Part of a small language model's weights: MLP 2304 tanh GELU, 73.7M parameters.
Each number is 128 + 24 x the weight over the matrix's rms, rounded and kept within 0 to 255. Layers, rows and columns count from 0. Numbers have three digits each.

# layer 9 MLP up, 2304x576, rms 0.0231, rows 42-114, columns 192-383
099127104148127109147151094118102134111153133121153092135133120092099141106137072066134130133154126155128115129144119151152077152139168146113135112141138141118144116127129113152120136117134112107121134139169119100149149144121146116111117124166155115136092112140065149142138083134124130167152128142129131136093109143121137101124108164138127184112119131149115107125158128144077152167102160088135170095112175094114075079158155142107178110126105148090122122137079107137156086120125094116153160109130159128118106176134153131109118154104078117153171138145113127094108153104121063143
109150148119135112105125164189127158118138108137069140115110099118121126178103100176177149120182129149123110087123153149097112103133131133142091099114099098093066124129078106098090126111131146097138119129112133123125155140143118115147109121152108093129112154138134126119140121125122160137121154161090124157131157138111125144072114149142126097151047109100084163197138109173100125139131109135080145134161115102151105143105112098115131149120172125089143134130093086133135135129140137104136123136135159112111138094117128134180141141118133091167138119173107136109119094129108152156
121160125129167138126159161124145145131155137157160137170149155126128138156111129173128142133108134098115116118121112113117124164109113145110145117112138157147135146092127147103142111178119095133107135138137118110123089115126137134145161096115119156123127141128124159143159169110085151137113142170119153103153103125103154109114125115144108168117156144125098120162129140161118128122162144132149152110131106169138119114093155148132160125155177131122149090120154111116136138169105142109100152138113109141104133108118078124107138142097111114123116103153125131113160156146105136131
132158131120162195144122128164172092116119147139154121123181132146140189110119103136128111150114133128095132131128119110171100086117176114112129138109119140123133141105116139132153111119134137120135112189151142141137071084124075081110166140130106106134122217131125115166172134116126138144152113134107131118095123117100145112174147117158156129097108087105135134070116117111156119139156137159101140128130107143167100166132092095165137098127131128092110143145095123127137102119097109132131109102121150126129099140122130105123150109138125151139100135131096110097138082123153139127
122059128097137119135143149114143140116131058112093151097127123147121149162123106126109078128106098121137116152144158115136178108107123139142129117098134105141153139143168121148199095108124153167147112101120133142114121154143107132138106161131097118114162112119124145139131142122159112119103056126152140166162131156117088135110134129129080100128090131158084139117126154130132101144095153092116132144120169157132109132141152151122137118099112123141117066139145132104105141109134149104168135157122134107099130094123123114116101139066105153149126100112140123083136118148133130147
149129122173152103122129149117144120110182157142123116097147105138149123152124125073119122107168120129099123118165131115128113142131145132173129114126099143147187136077149111131110073146065099100125152119101151080128150140136120153110134112126115154110170131148115108122147127144094158121116122142161113143127169101136156124136119101103137139156168133105158150118132124124117114203109137084124159100129092128146113144078138112141150128142138120134122114153177125134124143127114135094138100139170104116140160128132121166166125116128145125110130137102080093108123124118107163166
111102100121121118114144152160146118140173123139184127095118129136127158164117167083160154144063119158152125146133108151095148136154121126161075093164142074153158131163136125148150067073076181160105117085133083136139066126141142129148114117174182115145119128118122153094092114157120136139104113147099128094113117115090146098124156120168161157112123101147139116089127089136149138106148131125091091122109137101171115146090123094115116119148110104104170113153161089146144145126129134127159127117171150089136134155162105130118099128121164154113181100125078128098169130101172146132
102121110135111137085129125132132101126170149095126088119122141085143125133132114124157144172119109119142116142115106121126137130149202115149114079166135109139147147151151090122102107137118109135135150116087170092163136190114130110115135135152107141130134128115115105137110087132147126136160120162109179117132128119103122092143127131126152094113159147151129117093146099147106142110123152104097132092152165113126158134100128120167142084143134104156148105080095157130129160142170141085132150109109124142133107119103130123170109139162099103140128118160130110144151123099148147120
110127119135138143122123124144105147187138155149127111155144125131140103158151088178109133162125155135151102146129137171099098133107094110146140109143143108115134145129146114075123079130112082088136118112150090099124126136142088114164124104138160125133123165108135111103106109135086126130156112071125195145159151129138103153133106114140133097144088118160144111105120117149100107117153136125135116098134129128116108149158107074136111139145122135061139137162107140147140119147129136153121134120087137120120114127142121114116107141154143171139142179136126103135109130085114104137
127134127139145112150122108133119128120145126132144134132092139127123113165118084123136129136130140134128130139095163055160088159134116106103124135102103141119108137117155139096139082108118198129130140133162189133122136177114147174119148125151166152125117121134124156142138150146090119125124116186109150108129113134103132124171087118132105155155136157111137182117120126119156116111109082144127117102132171148118109157151109136169099144152081113133122152148160156108126149103140143119144131098083144135114145111143118137123159156139167103128138124123130142159155091105129116084
131111112136103161129106129144152148066158096121102129122140151100164127117123131106132089130109121136135184101162132121117072107166129143122119093123093101155083137096107133135085053157132117126111168127112147089152084117158149139148129139118116112122117163130141142123140151135125139117104148131120111130106172132132111128165137123141101154150152160124144133167119162082094116109092128143106114125108118148157102158154164125136173141168151137105154121104112123102134153148115156172115153147127159145123149097147096143153134140107102067118123135107145147133152119114117115129
133091159105117104107167106148140135118139149129140172122125141134134083116144129116133130107121077133093125173143112112125118110157118146124141095135113127136133115112147140141084153159129154140104115160161124128153087134101107127143117123167155158110159136103088130122145109109140137112129107148124172141155154107151135112135116155131107118149138138152080116108149113162152114152117126106121126155124121145133104123155137126165133147126110109124121121128145139132102111154117130102151164101126135161127153064134120105147094115152117110139134115107129132121117118144138104085
133146129113160101123136126101163142105117148112143134081134142138184182116105124134114078141156169143151149135116081117132082097135150117168130080168105128095058130114105112186147117178134154126138183102108148141119142146162119112124133100101141153159133137129144183162115142190069139133171111157118129143139125162137157101154120088132205190097092195115115072135129145126164040091155150132158169084148108125197096152134106118124096164165155122156190114108112158122117143131130098116118193078136150119139115147102113138166146138156152112144133111107080124148158108113107122147
152143128115143141132161135152172116160129119134129147125143152159136101157153151153147083147151139096095144166113135098113110119146161085145159096117078099111109121166171114119082165198122139122125129125129135110172159135151060122162093171130109095155118148159123158143107151119109169153128054070153183144134133102134116092149091136103099154147153132141124140136133171126129111087123148139126131133117082091135130116119104086141141153140122075128125147161162121122124134093148122114105113131116130161100095121116138131150108118061147128163151128127153097127156140135160114105
105111067143164160137157171157161122115149144080138104151199166147123107137106136133132095158125126141102128178123102115148123114130162145069114085155112168139169089132129095112123127125140133126135153178139146108109128154117137139095100152123142158160107121108153152121099123103098103158155140129125121125169127130161093141153127089170121153152105138134156156130107133128142144116134124132111167140144154131131130143152149127143095110130120134078137084141178114109157099100154153131103117122137088163126099157126104145132127085098167160159121122120166135144149142156128089106
110155105119145145149161108143127139094111145132139126141134165111129142105146134121166136154116116118138132129139116133158133154109149151131129142149115128122089131165134119108148136131150134082107097147157122142073119127125137154153114133100164137101132128111113136149140119131113145137188137107101095125118146143103135167123148113104091137178127148105107157125161137125117106110102119137149119119085066149145101172090127065150160112154158099091118089129164138101098131107141113096116168134151167134117141147120143152145135130102164135102138119134137123115094096092103139106
113117125119133127155114136159108165102181116129090120142158141134143170124142108152139144172103170184124105097134089125118147136137148131153156140110095185157113132135178106126152095094133149141129172107159145109074122151150106106137148123109130136113157134139121117081102118144118115107137124157171125109195137167142120102096137098181149106124107147148119153081171134126164138097111120094154147106146150156092117127134096108175163073116140144112138101129095098120133086137138102131082133148134140120134114154111103113116102131067106126151122131089083109151153052139129112164
136139128161131178152156139139123132131139167125119121144145129109146174117136128180150113132135125118100123133120142119107117123098149116125122085147130130154129124107109174077103094108137097140137168120119138090123119151127128144138101096125156172135107117094143137106146133126126146155170099095091108168133137139173124138113197101161149129127113130116089101160117143140100150155137084115113148132150152133143125085121123135147110145141137084137137145120140146143099121136164109146112154132100166122159126126129092134148118153112150131128095131130133113162149113148113144129
140168130136140133123145162141115121130139098107145151132095155127121136149144117130108099152130142120107145114130139108101132162109143118124130106106102154159108124091118152139125074113130122146164145134113144133090099121145111120114074114116104149131137109124180136103127118137114116105133096148136147127140117128145134099117123121132146120149143111137131130144193105098126137120149215088167190133137130159140133133118168161149112107096132112136156101122123157129121141147125151086144128108145082132122109104133129107138099138136154145139172144118134125120116105161133136097
141159099156134157128138142113128097098134162130133134140114144156135149150141113137153146106087166098119135119152125134140093111155187169135157120158077101117137110102124135145134090165118122150097148095130083129047161176135134140119136154142166135150153104121129160119070133218121140152138167127080115140131141146144139091136155125161189106078124123122143159120125121124150117120092183083130097127135095132128136110082118099125161182077125149084120168102077127148084084097152159109190103106163095124171090137097157122147159104151096123123153158113121157080128177109122133150
169116095104128136140118175118153116144136085110149116126123126110133114138125133083142095122122118116139131109113145111152120076182154127136126111113132139151113105154104119114122079124121133144112153111129098127151133098102073099125147110125138116151162148126139148147126109116147132150136115148171109105135123107194143121158120089153124145109106134103130153135137096125146102122086090142116104128134151142094119134139127180116149079170153125137175164138098131118132148149121100137089193127117136125107109137135080130123141097127160138128163124161102149133155112120116120079
092147128118123131112102143148145121141169151186144128079103105118158166136150094104159157137128112129175099130130082094143137133112141125138096111167157184111126139119157097149143120127118122115137114102114129102115128141134103127117149141148156120116141110146124131168123124098142133125149084151129121114158118122159125097149130126169137110086122169131118146110162148122132126097147111127120151118157175116190120143128098099144142153133115115121109123136100115165148120137120113109094105129161149115109138097164159152146109137131138134142147119105095132090161112098140117141
171110120097159088149124134118158141118088120088133124122107146139139133096107108122162147147122174078123088191099104127096108093117164159093180140142107127162182074101111151157120110186148119148133137135130112135153085157134134116154150169122100142139124145116144135151112120099136166183134139104119183134144160183135112126140136150136124151123131130127141115125121086135121092101135142164127115110089165114124125118152108098097136095159115149121126100133135097126172104122096112153126126101142113162111120137084133143139142138117100144144105128085119127112167136142145101114
116120104140114106073161118124073156104205143129089114128120140144127133153157102153160153147125130129170115117105134089092121138144109117112102154123124120170139138067118143190161145145099189127146119166121129118125070123121112113100128133122150145122091127100109169123085128112109148124119182128114143124113166102085144106134118125108152157171067113123120133134158113147141146131139136092121140104074127162157134102177131110154163116138091123122150123126182108114154141150122137121137129078093112132136145148134104150191153101138100135110151112123134137131120121131100099107
104105140149146097136095111131129137077142157101141111153164129159096160126131080131176150086102164133076154156120143156139118155097110091140107156140138107104153177114144095121116164156111139131135106117119101150138088148136109121117124174091172113134148178111054101086159077117134143145139113123083128141152120153130159166100092051158129155158111113131049150129138105135180146182097093134119147082175162129125099140094135102170131167126199190127143131137161079107122083117102154125121146079124110119112105132109157118130105129109097149132088076100121095145117107128123122142
141141092144151156101090132133166132114144148073136153120150122133121149131157084133133138126133154170139166147097145116120120081127099136167146081105142108153098156142131070144110098154138089134135150126108151115101151108163127130103140143140146125106151135121121142116151126134110115107150106099178147126123144128154118121122106137155106141094101120168121121155158117126137084093103072147141115105132099159101115142106093105193163114150130126117190150098138124097178135122140119138144151110147110128124085137119127146110148186069140109136115113086146109124135121118122096117
105151086136103114127145142124145146109138115112103139132098133141147126127142133108132106121123142132142140108168137146130106161134159084141125089085123161115112145144174121138116133119122153147143166127095181119104133116131137161149108141131169146145140109110130160125107158108085129127090130145115092124100167126088124097123132128146132147162177152134151116140145133158116148103125108126125125145131126123105139148121142153127160162112146138151130141150148140151162112127131105118126152118124092183156137113130086154148105132165136126101137123109106125129117115148152123147
102147199116089139134124127161124116118149134138142111129153147096094139137133087138151160144100140154138164110140169109141162135125135147124110151125147143115174105117112090119132105130103138139161128115136142127100083123107121113140104111129093155121154168131094122124131130162073133096114126113120117147143136118083088157143108124098138140161182140059075110099114095128144122115129127124131129123129108141129097143097152073130109155148171120137158168134091072091165111155122062129161195127100137101112157089123129126116135124146159181124172181127101100144155135185138130128
128080119115129151149142098126162129111158132112092150113136121128104153102091143099129104119143132115149127128178137130113128142151121115136125151157124146163118104137129136143102097108115098125172106131125149106152131140133135114139152106121143139112116117121143118111135133145133134117111142105123148135165152174093112138134114120129140134132108153116128119101093122123145079156132132105138158126116136161144127124072121089146142158152118109129138132109138165125136154146083118120148126132119156138084134132126122114132152139150176127157142113128136119135166122103101114170
118128101134143123127064147125113115126133098145134150108150090157096120136140148143142123133136134106091158161158161170146143126110147123152129094106102117151134124151121150111166087114072126136120114119118126136126145127149122133141113136167171182096127139146123088113126152121156162122130139119122165097162118103123150120124115132128111126136137105126144142147152133123099135127116099115138115113163105135085150177108174160180145162101118149101141145142087148123149110131116149100128107118137150107131118117103113118139125128106179146124131111105108145116061154116143101141
101138122143129146096114138140130171186123094128133095105169153158145111139147110137118135152111174143134078125110150113130119124121111133164107168099142135125121104137142102116104117143106108141139153117155113128090112130136110107124124130125100176164154121112117181126093156122127114154123117148125100131163173071134110080111145132115091090152155159142124108098169138166120155206139180127106131123101155183101065123116135135148084107098124152133105143145124125113125144150109092130125092120099164139127125101135119130153108107106133135146122113142130137126133127133112139109
120128072094100146123080117150136132128133127112094143097131135087156147087111156138139139136144115125134143125121111148137117109167165124153125123192143141129111189073165114137177139163122068132157119118139130081130106119147153158125121126155124143101165131133124161170155141163123106126159110139114117138131155080182167134114114114156156118096130094114103164151137148135136115142121113159130112062116121145105117130115145080137131133150149142110157129140140167140139132126171112134099145080128134139135143190100123132147122111097144116127154102124116120123088108129129136125
110116128141126138182098121115134123104104128108120085110135117120157141116114142140174160132113136134118161113116111164129140105131111141120093131133158124112110138144119163080106136146116137128152133111162091104154146119136136141118135095155136120089109123119086099094136135117162133127118114118130150151180108133137126128103137168147128164090120164114121112144113133161116120101142152136116144130127119140146112128114101144136129115157134124092151094132110097117178156104131148149135157117158097123075101103133103136169123154153111124137092135146119138107122147132111126110
170128130126144160126151108141099120140116108113149121089135139111098136130125161091109138126152136143118089132104126178120117109081186114150130132133108142156149140145127110136150160127122122103133143103176135127068156134137119141121142173175141162132096113154104096165121154123141111175167123133144118120140157145141126078167109092130144178087143178107131115131123146096146108181107139120115091130130145125133136127112136107156116097203135143140145127148162141114157161142144152133143111134160085120109091151113102192151102149138085089129149116112110126144155092101124150132
115150109188168126128154165111135173124137118113095122095121134119102071137107111166131121109145139128112114152118091136107074078109147110203149099133162116161155161095117090147138127112094148069147120092117121124120118138140118162081167097113113136132130118143136116120158119103141167134127147147112099125131126113138139102133078088163149087093111118185151130146151104125050139124097145162101105148104166138142126150158137121184142107118111103114142114104128141109146128139134096074103168135114143145139120162120084141138117150150080110125139099101147140119152152110149041141
083111141092150164132122119134116103136091130194096091133128141140148153119162143123151107119100081121153117165158077155105144182118112126096174109125102147101105143089154159098138120124139102080131094091103135085135150129125103119108147090126165109115145135109122132088114128117071087109129126134136149097131130128171162136146147108095152140132156144104112125104170091122113112096130108134185135114115141164144123133134130133146114116176119104158115119164154108139138154150119113155138112154114117164144126137161151105121099153117133147110126130158152116146156109169129120140
095102142161131145113169193123184187118143149110118128138126153109107103123060088146147086119102122138137098162129080165099102109157144119136141121098136089142075121149134098097143071129122140066145143100091110129057109109104095087124125118150152105115159093130175131127170145143133141147130100114088096141164081066119110137122118122171109137182132132114162154128139094165097097116108142146089124125163119211093142137137154126168151119133133106130170176126115124103146136117161207103140125055117152145126168135118106120138118169143135187154153113095136125139123125173107102155
154163161132198131108138143152139111141116129123136141149191131164101142129083116112141113159086106145128138142132111137120112134102130110107188124121109143115161174134127126124124106158140147128169191147132120117162113158155107084128142142112109134083115167066092147103138133122152184114127131168125105161102114105151110145121127071114161182125156138124161139108122081125127158136115178127172129079096127243142123154082141126099120128113160088142118129113126097150160138148136111128120130132150083158094128100128136135101081170077183135117139109140164124132094121094134097156
136137105155094156151151146140104150131142143135113132120158101154140153158130077119136107124118152129097110168127137157151111075110152117150161135154132066147127143171098128147124155114137108098185107155100146129157166126175139110147133131114088152131150111098125107107091167142167141147108126091100092139135130132103140114159167110126137139107141137125132168151168138121114115119149161132108107139115123098101109124142146105153140120133122139124109136131123125107132134144108127116140136137094136145130128107094103118165138103117135129122128094096112146089121157084124178163
147122173094156141116111122129127126116171148160111121118157143108172151169152132094150113126153108103152084127114091125138093123133115154156119114087119126129147128132127133125149126148131105118116152080120137115103111133161129132131116117102123191114165128117153161127171136149102119135154127128150119121121136087136095121157125121103134139098139123117106119148128142130179130147122124083125086125115157076161148157093125140110157158126131132103170142178155166150117077149106127099132162133118147115124146080123154065170107123142131130132156153127133115129105136065132106121
132096129160122108119136142088128123120133131088132143131119116145101117145133146110134170147143148123117124129097099128102136129091125132137141134122129142108130147137158173133138137145132170122125109154152089138135119159136091116141150145152132174111122126126143150103076124102138112143144123180140144151106136106147120126091113127134075124137130148098129127104128139109142125111134119093111088164118127119117116140112105152146111131102152171118131097137147113173100146093140131148145116145106122108104088131105148104131127117087099092143117128096152104119106109109118135147
130178216105112122102142120133124148141105149111143126113118120148148115160086114100103113123131128152132117127156095091157076116168137082158091136132137147114163134127124120087136101146118114133121161143150114128100146133142135112125108146115113123139136154171142134145141147137084145104122116145110124130104146091134137139106131160122166138132114158111106146136110105117120080137086113153161118126148122132133143101112081144121149119112140141146089084195147121130171144158130104143103149081103082191093135112100114119172134151140110118107173160093126133122081120142139118109
173143125116132121110142102122142117149123111144134114117104155110141135120115114150138120123128165138129137153145133131097133112149123120156131152102148129122101105126128109079100149138135146118124101182147105114135126151098130087114106154127145129107150123137112136096133136167126134115122123130109152144123089149124087152099127141149089102121086102119124147101159107175134110142148129101157152103137170107167115149112160126149128142138161142128124143130133144137157125162119112115145168122152125128141137155110122141140145138063137125109117143127109095110096128100127078180
160137132127110170154102134108179130154148132115140117108078140147171110126115100094142094128119125120110143127147136174127148133084115138112169125131153116127180104114115089119128112150099127100170143146143111111105150115133117139116170159079105126131119133116171106122118085162127118140137150152138148135116108094095169141138146127107148085108139140160114145089078145109163131094113135127141111116137136124168141101126150148155098107104134136158131128113124111117106141145125133140184149121160132175115117140130114104142172128141182168112186173138131114075138114106121100100
105104176138127134118152136110119132149169121158125132129146153114137127162115074087179132118116128066148118122167169129100068137166172170128165177110117174104149101111120108127104100146085172096180126101123143124098084119133164145166108149118125131119122140131151141107108108124111158173093079107134150123123140128093151141135125153137140079156126097135097115087114134139130137141096123076083128099165123101087125112183150130136153112112139129091122138122139128093113118114137138138102154138168103147132143147131158131121126109135075146141152149121157127136154134121090142165
164112135135161092128094154155185162125118091153127121092152149146109167121133105131202101145117121089133092123084121123132136094096140118150155135175102102096165152143133114122187159117154117101157114118153127122148152097124106066094096143153163138172121136109154140141114116133090125186112126149081143146073146149139113113163145126174112099136114119115108162145102099161121133097107140157150122147177164154140064111176153112099150148134104106129147132116140115143124138156132102127120112110171143134121101098081129116130134123122150105158153103132117145077170137087107128136
153106127125160109099176127127104123100136144156144093154162143142146131169121095155139121118156132090153135123111161179146115129140118084124096137114121113126082136097121149141169120153122105102127167143126122125134121165104137085148040138112181174114170118142130129146181162103115129150119129104094117152148118147150126128120111136142121113127111148103122144151126101119180128143148112149120143136111143123171139145114137124106134114130157128136150162137148142137140113132156138131123147130130141143130124112114165128130106132108181166123140119121125110100149096148123123101
153145106148135125183143178113070141150124138122140149110132136099132106087164081125149114137111115118122111156145161135092105139110151152159105137145110135133130162090122155160119132124149130135146120122124174106124137135126133125074135138123142128141106111112119148122112134181097141102134152127139081137148134123122136145112108154116163152153144166112116179143159082128147133111075160074126137099154134134135108183080145122130132148112160160141146110138135126146134154157129069148141119084142135100158117102116114128144134131116108155199156136063133127135135100127151102149
137093185089138159113123127123121160146167080141108160119123137110157091109152139090139112114126134135122116150148137109128104128126114169160119081145113122110085100114111123085107115157115120056087088139153104130110127145114128147124129161098112167124138134145159071078062093126132105115131146095088100120125147095166100133162087169128066120096091113136093109129158080146141147135122127110110160130105115143144141112106109150127153146150098144115152116151114094139121115135126092180137154132136148138064157156123141151133125142098173150167115149145126138140107160116112096147
184126106179130146106131165127110126114148133143123139102128125124135139114119122108135096147104161146108125149154124114131112088088126131181111123172077161127122089093142136113158149100125125159119147140120117135105115126117149182113125150166103128089164100097109143107116106178140149140132149136178124161130124100140117161140120127144130140119150123118089141141105127142117096140155088125099111122142135128161087141140096069172121163126124104142184124111087143092092145131126113137140100112126120123164112147156093142139098142123119119135097076122121133135124085129151147136
121150096132218143137130089130158185072116076078161101134123149133109141133167072157148102118121083146114132175116118152092131180121167162152153117121152065139115126160109107142139128128098120149139130127162057090092085140175116113108153161130132133173096158121089147155155137113108110178149093179077156188118127123094109163137148099112098129166139144164118162125124133084163097188109163103129151083164095111112122107114132116180126127146129146119142098182083180135089074165153108095189108107127113138160146106145079150108138112160128176119128078082123132095181148159142139086
127101129102188159112155077139174097121141112191142093049108139123112146133166088174127132151114085158123160088121153139113144142106149140115156110129099132101135121164146117123209139153130099177181150128142139125138172153127071056110111125126075134095114092083158133146120154173113134141119106142095108159134128081123069140159156131137145063128160156123129123157152108138158157108106089119104126125118158088126160138101122092152127127113128111105107170147120129143111116118147160133184083154126088144145129124167101141137057111110128131134188150128074135095134092158116142118
111117146127137110170145173141140124132143107118103124152095148071122085127091130124150114135138109158130119129067100130169134146100167129173116138125129083191139133175152128114085154084160160103198112175156104076173152160105138133147110206165113103099125110099129114095108138134097129138132150192104128154126091081085136107091131124161074133109103154090124126154155133146116079190086132095146121143086133126133136095153098131126168145138145112089140146141124082121172177131118109136068163082137083104148116144130150162135130106133091153143142155094145078130141097143128162141
150121100161125151156086121086149111134139153129084101099149145155144136088113148092125112159163170158142139159140132139166107105121135077106113109128116119156123134129149134073131128126106137113140142140116167126166126154150125137129080168131131155140155141073162100131130111114133134083122127104134126115147110190124151122137132120161130119084118119114145155129102087154087099078124122129127150078122106137095064141116129152157119115135179136123159163127110099146125135172121125128112092079110141121053095154115124151134121122097146142149109113142142134165106141099109132095
139146138112125115136105131147098115157151099133091120125122103137136106141114132125126141121110086112101096122149129118136147117115108088166129134117127155115132180166134131098175126119078148086139114080122094141136122134120133133132099111143122150080152152149127107105144125128150124140165135115109159131131130139147145107108123128151085082133134103140133121122129145147189127166131149138161141138149136160086133166120134160160127080154096132118138069143185129088162139151103104109142095147156129128121141132118114120150111138136142145125127158122142141109155137132140182112
110153174156106153154102104107137159137109077148141145132100153159178169177110118122190077161061153130143157135162143172119135135097087095091120114123109110122132165114124120158162137142158114131082120177108121122143127115136116129109096124098151176098173117124136146112115126148131156160116113189120158141141182152104135101139146122152109139119113122118088085062188133148129159113141118118101139154138140097122133127121095121103123136121120090114140131140158136135135157181183112113164091133139127122131111112142072163119089163123186117163110062111108134152119140099154148166
122144110087145144123109109156142142107109108159147092141141120155107128151101109157194150129088118144130168148140153138115121078127144140130115090107165144138138134147136155104150111106126158148147130131143075123111093111132111129131129113133087174071140131119137131170132168136133162122142089115093161086111122097091116114112134122170144141129112070123126154101092114200118149118108161111139137150115124101129092135152127134160131120153111077082120140130141112146114101070137110059133150115159114105126114154095173084162113163133131122149133159096142116149147116107147157093
135101113124160172174181139123168115127133147094084139086154117124098136115111098109135136126151105091132146136113092123156121123120109119162118126086119132137095044095131150109141163106111106092084164131136113103144132119126082128156134150205129150089108141108087128139082156138109135107118167080145121086154107088125135129086102111128181112138101127149114118182158078145162159155150168092165114124141156146123103134131129116146132118176166090132137156152145108138144181131138124129158156108133128090084168117123086147149107158125093127126135169031145122126109159144132110184
150115141094134155158132131117100113123159126102104144119142158169053158120108132143138145147076130095111106135087122157119113126089120166130166123129132146138149120112128113112157168162122135136165136175154171120138103149140068118137108136151154134084154125114141152090146123104137145155111112107095092132087133110137137106141167102135104134121121127125072167141153076152153093133147151128122154141087114164132158114172155134136101127131123145140148154125106122161120144106126114096113128126125112144114080154137086088132147168125209138147122097099117122141131118108139084111
128120149142125155127129143126124139126137137146128122086184135129120158145134153095179126178107104144104157172158120150115103134131119116138135136122130141126113076142179128152135114140127090130117139159145136144136102147126110150093129162116123154086109137133101173139110126099151148131131127096119108121136095129108119137144099115119161159136135102121124201165100148122154135164109160148124115122134151139131134093111129110133122114120125150119113123123090093085138148148144117114126109131179117138132140159128119083148118149121096170156146115089131120116059139141152096097
135134117138134132112110104147158135126155131151110153155124124133134115123133115157117136130119142158132123121189128117124100113140136113118138075109116115136135121159125134141121121089116123152118145121134098114127151181103153129123123091147104121143147119108100180131154131161141154158145127144100119098181128109146121119117136131154147158141153183141141124143121131130138173113174144127107142126117125142121129124132130127130136133092161136112127138114132139115113133134155156097132139142117133108095143155135098173104165122122100112112120114152105109125135143118137109105
131135129111116133193125140151103143138119100170133134113113129104140134086140113109173097169100104094145124097114103162098086139084132151145151121171145168153141110195137103119122180129126135105126090125162153122066113082124100156135139135125090155103157083169111153098090166111131150172170139150141136128109162128186164144183136113090093095114137103113118107113122106175123154148123137062115107101143144150147114095139121128121141141151161184149123108120170133104125125163149139069110157130180122148139114145125137108111122175140166122163148157117114134137138148172141124116
151122179139152139105127153139132151085140125073107156099130126128138137138133075119145103145173140125152086144116140150083136090149185116146127120102129112167083147160133095127103165159108118140142155123123104098135134129157109137125153159107153143157130137150158116131114114121116133102111157177124140124137167130119134119114138152122126157135075161153134182152162140143118117182145122144134109083106113103124107149081125143129143166150114129134169110110150095100114119134133076081095151133085122126126118133085135171147098184119156152126128115154113111110121186162099145118
128135110092125115075125120116184099159145095101095179090161147144121141122087138093154151134135126116100127152108091126107118112149195118109164127145152142121138108149139094110171141115119167118138131144139132102129166122124106138088093149117140144143144123155125141091130144114115095134144134115090173094100116192141127091093104092159152115141096145124124096168129132140140095134104142128119097113132134189097161150141138122137155153117096158103173130117146132119067130097156120129091123132140144122163110140135172096094152148143154138143126118118129136085116114091150164165
144140149123150111109097127129114119111155125135136158142154124119094135086143138160164144137117163109159129107164150159097122142116096108122099102106119169080157151091135145114082137149143117131132158108114120099146120114142121131137106134180124152097105119103120133170120120145106130183119086158103144176145122145120089133115104141105132139130138150106126100121141121152120161141114142156153113124167099153161135160103146096096152160122145144146127157127151129087135110143140133110144141123103128162098151093114117088145123147141160122146148118160067117084155136152129102126
112125143111143152127152093176131140107136158103130138136149118131170122160114135114121140166157154098162096186109093106118092113148123070152120100114142080115078121118168135106128118137122130089146132147139136114150156141108114137113114129132157155074105186171084156080181100115138125143141131102142138124116120160175123148087136136146116110109115147133145165152162130102102070149096128142105135114113136172160126133123118132157161134156131117164159145164150144150185164144091104114103123139115137145071152108096102113133148131083140150137148119141108150164111165113138093134
143117136091154152132136102102139122095113105141179140118126135127109136123142146104120152122133143130100163125134123120119118115145130147133162096136143105159136148119166110125170120136136147097135133122113094143154122156126151068128108118072118140104148154134124156140116118093111106133138128118155111132158120120156103174104095146146126147174117132135106153154125161146142151145116133121111130135129124117116116143072117061130168164154080151140167141144120118086099132115144097097091160124129134155136159134111141141120127174103136181156115121060141093108138121087112144138
163199126109138177177118140136157122161110152172146124153101130173186125101162161118119142128159167127171100112125147109131110135151110172137124135126099139160142121081110130132150163084152122089147137159160131160060117131169130122108082123072139133167141155106155128164131155139116172152146146137138124122133103126164134127106119096151146091130119123084085168159091120108154106150109113149113140127147137162136140115114090126123112087098132122147158142143130118129093135118139133116127137132145142148104107089109075111146086123126117093122132145142143122160139124118144139167
125107151179127164162184183155131127171175163104153098126118106129158144155112116099130111144168167126150125115106158129068141122148131109092173078177111121162133137115119155142123146107089133028121138114153168094150134126111120128103125144131079103157148184141141137109127085136135121134091141147100139093131135125169118126095138155096142141144141126094130146088113104112160113123123126085115134134155155173104118115143105103195107156146112084107183154204137147131144149139133119115106134141135154151103092111142125151076171141140165112119140104167140073150158126107088088134
130105137113153100132137115116145117120102172128155053131169138146145143156130121148158106120115121140109123103146109159120121168120137162125176159170122092117178147195120148113148096094144121070134099127114158121138138147116152099074148121125147144089108123118120090116098155130138129113124175156119137117159156174122124121127173105126146121126084126119149142140100127146093151165133147130144093126121129132136129123110121132141088135102128148161122116128092106096119112151103104099128125090161147169136119140131144138139139130147131142130115116098136129090082121108112171128
076076162122115191120138084137171098109141103068140150156143153148135147137140118063163134158106157137094097118187099165101139082154119117141102094168132137118120124137107135095075132169108130141113167109107076126161149113163161096111162144132067096129126113124142178145114122117115131175113107128129146118116095150128144101106138092196085154095107110120103122158154102164137099133133125159139143100145098162100122140124164124118081130132135083128151145107122115133110119109122107090167155118192115116147099168149155112182093153136139109173144097141172129135133142120120170111
136103113126183160097105090146125118114131130108163094086152137130126124143137145114145113150094151096122107114133136134147125171126129134097121109146100125131116134097151132119128113125119114113127141134117140167130146123091080124126129141139165134126129121143123162126086105172112153137151087167121093105094127127153103129131140109159113130106097105108140124118111078135117115119136146143111140121154132134125103082130143122158154148143137123150132131145121125116145100115144103094093108105118099108116090104165069131098080129149120159154149093118142120093173143119140121111
145117134118096118130127158102144135094117125167082126109133119141167135125119097159154098101095141074114104135109104101155109104085126155126117095140141130086117159122133150148152134106111086109140128097145138113144097066107150147123096114139146134059141115103147114104141146134115141165090105134138167150110159123133136076163163133098129125138100110135095118103135133134114137127156135109136121122079130116144118139142139161133151098097131165143170134178122137139117121128103152162119111138093104129117111074134159126189096130086083133163136110158126136096081111116094128066